config = dict(
    n_layer=9,
    d_model=1024,
    n_head=16,
    n_kv_head=8,
    head_dim=64,
    d_mlp=4096,
    vocab_size=24668,
    activation='squared_relu',
    norm='rmsnorm',
    norm_place='pre',
    norm_eps=1e-06,
    positions='rope',
    rope_base=1020.0,
    rope_fraction=0.5,
    qk_norm=True,
    attn_scale=0.172,
    bias='none',
    tie_embeddings=True,
    parallel_block=False,
    extras=['some layers without positions', 'some layers without attention', 'local attention windows', 'gated attention', 'capped logits'],
    init='normal',
    init_std_qkv=0.0172,
    init_std_o=0.0,
    init_std_up=0.0172,
    init_std_down=0.0,
    optimizer='muon',
    lr=0.00106,
    beta1=0.95,
    weight_decay=0.14,
    lr_head=0.00378,
    warmup_steps=0,
    schedule='wsd',
    decay_fraction=0.938,
    decay_shape='linear',
    final_lr_fraction=0.1,
    batch_tokens=[32768, 65536, 98304],
    seq_len=2048,
    doc_mask=True,
    train_tokens=1008000000,
    steps=15382,
    dataset='wikipedia_en',
)
Each number is 128 + 32 x the weight over its row's rms, rounded and kept within 0 to 255. Layers, rows and columns count from 0. The size above them is the row's rms in percent of the matrix's.

# layer 3 MLP down (transposed), 4096x1024, rms 0.0713, rows 2652-2662, columns 320-383
size [109 131 119  51 123  63 107  97 116 135 128]
[[116  83 128 125 115 145  82 132 143 135 125 167 149 171 158  97 139 129  70 133 143 197 134  82  65 142 114 165 152 125 181  84 102 140 126 150 140 180 170 129 146 142 172 180  55 128 117 105  87 141 153  85 157 160 158 167 152 157 176  77 122 224 160 106]
 [ 87 149 147 153 142  85 159 149  72 192 100 168 109 133 165 140  74 114 143 163 117 147 171 149  55 170 159  96  77 146 123  75 173 147 148  96 153  94  92 148 141  48 145 153 111 109 136 117 115 130 129 122 124 116 150 101  79  83 134  94 134 195  97 123]
 [ 86  63 140 151 110 163 171 160 185 156  93 153  93 156 163 121 123 128 140  93 127 129 165 156 167 110 124 120 161 126 157 176 123 125 107 129 136 208 122  95 120 148 108 125 117  61 145 159 153  64 107 150 136 146 158 124 126 158 162 117 112 134 159 145]
 [130 132  94 198 172  84  90  85 140 148 137  77  84 143 120 147  93 120 141  94 178 134  93 127 135  91 116 226 139 117 176 124 132 138 102 135 184 142 122 135 114 148 139 171 127 132 186 155 141 135 190  82 163 157 100 133  70 126 118 197 172 117  96 149]
 [163 151 117  99  99 140 127  86  98 168 189 119 181 213 141  92 124 133 154 154 101 159 140 139  84  49 166 189 125 102 112 173  80 112 127 179 126  66 122 121 158 142 146  66 123  37 156 137 135 165 145 130 152 130 141 171 151 207 171  98 165 134 148 123]
 [127  59  71  84 160 117 121 125 109  87 147 115 147 143  97 160 171 126 169 122 129 162  88 114 196 100 113 127 142 118 143  95 110 103 105 111  93  84 147 130 120 176 138 171 141 131 158  84  80 115 101 105  74 148 151 136 118 114 140 141 132 151 126 122]
 [156 152 153 145 132 232  96 100 162 120 139 133 159 220 111 127 146 135 162 106 151  92 147  98 107 120 138 165 179 107 174 115 147 158 143 130 155 174  95 129 160 105 109 165 155 201 139 155 149 169 125 136 129 147 145 154 106 106 115  86 154 125 138 119]
 [156 134 131  98 102 134 115  77 149 110 130  81  38 122 182 123 167 124 126 142 127 101 151 140 159  69 126 164 126 139 138 104 126  76 164 117 125  86 160  82 134 162 114 176 117 193 108  60 167 148  48 139 144 109  48 140  94  93 140 175 166  98 154 150]
 [125  88 130 110 127  85 168 105 169 107 110 110  90 114 155 137 130  97 113 130  99  68 164 196  84  99  74 117 236 125 126 104 123 163 130 140 160  53  83 132 202 147 161 133 149 125  77 103 139 134  71 150 144  84 144 165 144 148 147 112 116  89  96 129]
 [ 73 166 115 139 161 100 131  91 108 115 134 142 142 159 128 168 135 112 109 134  89 127 173 114 131 109 145 184 110 155  97 106 139 149 185 148 143  99 162 139 142 142 147 153 129  89 141 141 120 117 149 132 144 178 149 164  68  86 128 108 171 109  71 159]
 [196 156  70 169 157 124  76 163 194 211 144 141 125 133 133 183 114 152 105 190 121 168 147 141 190 139 170 111 119 110 106 121 145 146  96 108 132  99 162 112 101 140 157 114 126 126  91 103 167 145  93  81 150 119 136 124  79 114 138 175 130 138  97  89]]
# layer 3 MLP up, 4096x1024, rms 0.0719, rows 2653-2662, columns 320-383
size [134 127  51 119  64 107 106 114 112 135]
[[168  80  97 121 111  95 121 164 135 116 163 150 163 126 168 119 109 116 130 114 135 133  92 104 139 109 136 117 162 189 134  31 168 132 144 125  96 156 112  81 182 112 165  90 114 148 147 123 141 150 175 144 113 158 124 145  98  90 141  83 103 164 101 186]
 [ 81  95  72 112 166 100 123 213 139 173 177 142  77 138 139  62  99 131 128 110 108 159 135  89 118 121 151 118  71 195 174 105 104 136 168 137 139 104  92 120 106 174 149 132 144 106 130 127 164 178  76 133  74 111  90 107 169 142 123  81 131 120 108 192]
 [136 186 119 106 171 165 187 136 119 140 129  73 142 163 131 111 110 110 160 164  99 142 119  82 116 146 145  88 104 175 129 147 185 169 122  91 158 111 110 167 181 178  60 144 129 137 150 148 129  78 129 153 149 127 112 212 141 112 119 156 116 135 122 110]
 [138 206 132 139 138  55 117 144 152 113  98  89  96 135  83 112 149 112 165 113 187 105  96 166 132 100 162  99  96  86 111  80 142 135 102 123 131 151 151 168  88 157 158 103 133  70  75 102 192  78 149 149  57  89 158 166 150 110 143 129  87 148 157 158]
 [148 141  80 121  74  77 137 162 179 145 178 101 110 112 168 114 106  85  80 120 129 184 116 167 166  97  75 115 106 124 137 129 149 116 139 202 106  83 132  67 101  90 113 136  55  91 108 176  96 114  98 103 153 112 177 139  85 125 136 162 179 130 179  85]
 [ 82  79 160 143 127 109  70 159 104 128 156 159 116 110 157 156 143 188 131 135 141 149 135 178 136 112 110 104 145 127 143  81 178  90 159  67 126 131 119 116 118 162 147 169 164  91 106 127 148 146 144 125  98 144 122 129 153  65  87 146 128 107 104 183]
 [108 139 154 118 122 115 131 173 185  23  99 171 115 111 152  93  94 167  91 139  91 167 126 106 147 148 173  85 119 132 141 114 107 159 108 116 158 108  62 139 155 169 192  88 141 159 201 124  73 142 188 152 108 163 133 115 126 120 176 179 132 162 137  84]
 [ 88 140 129 113 194  97 107 187 130 107 131 129  98 142 158 170 121 121 131 183 148 113 175 140  87 100 139 136 181 136 135 114 180 221 163 107 126  69 140 128 130 139 111 110 123 137  68 174 117  87 129 136 133 175  94 168 170  92 143 181 104 152 147 116]
 [177 121  82 104 167 153 168 131 150  78 114  73 146 129 121 126 178 169 153 124 113  63 110 173 190 167 125 133  85 210 135 164 191 142 158 102 116 120 162 132 151 173  86 142  66 139  61 101  89 126 127 128 105 173 146 120 128 131 130 159  99 131  55 129]
 [ 43 119 104  70  66 157 100  88 133 122  83  98 153 136 146 148  72 185 159 138 108 105  91 126 125 123 174 141 127 102 145 138  98  96  86 158 107  65 160 111 115  86 159 108 150 152 104 148 152  90 105 159 139 102 106  95 101 137 138 140 163 130 191 108]]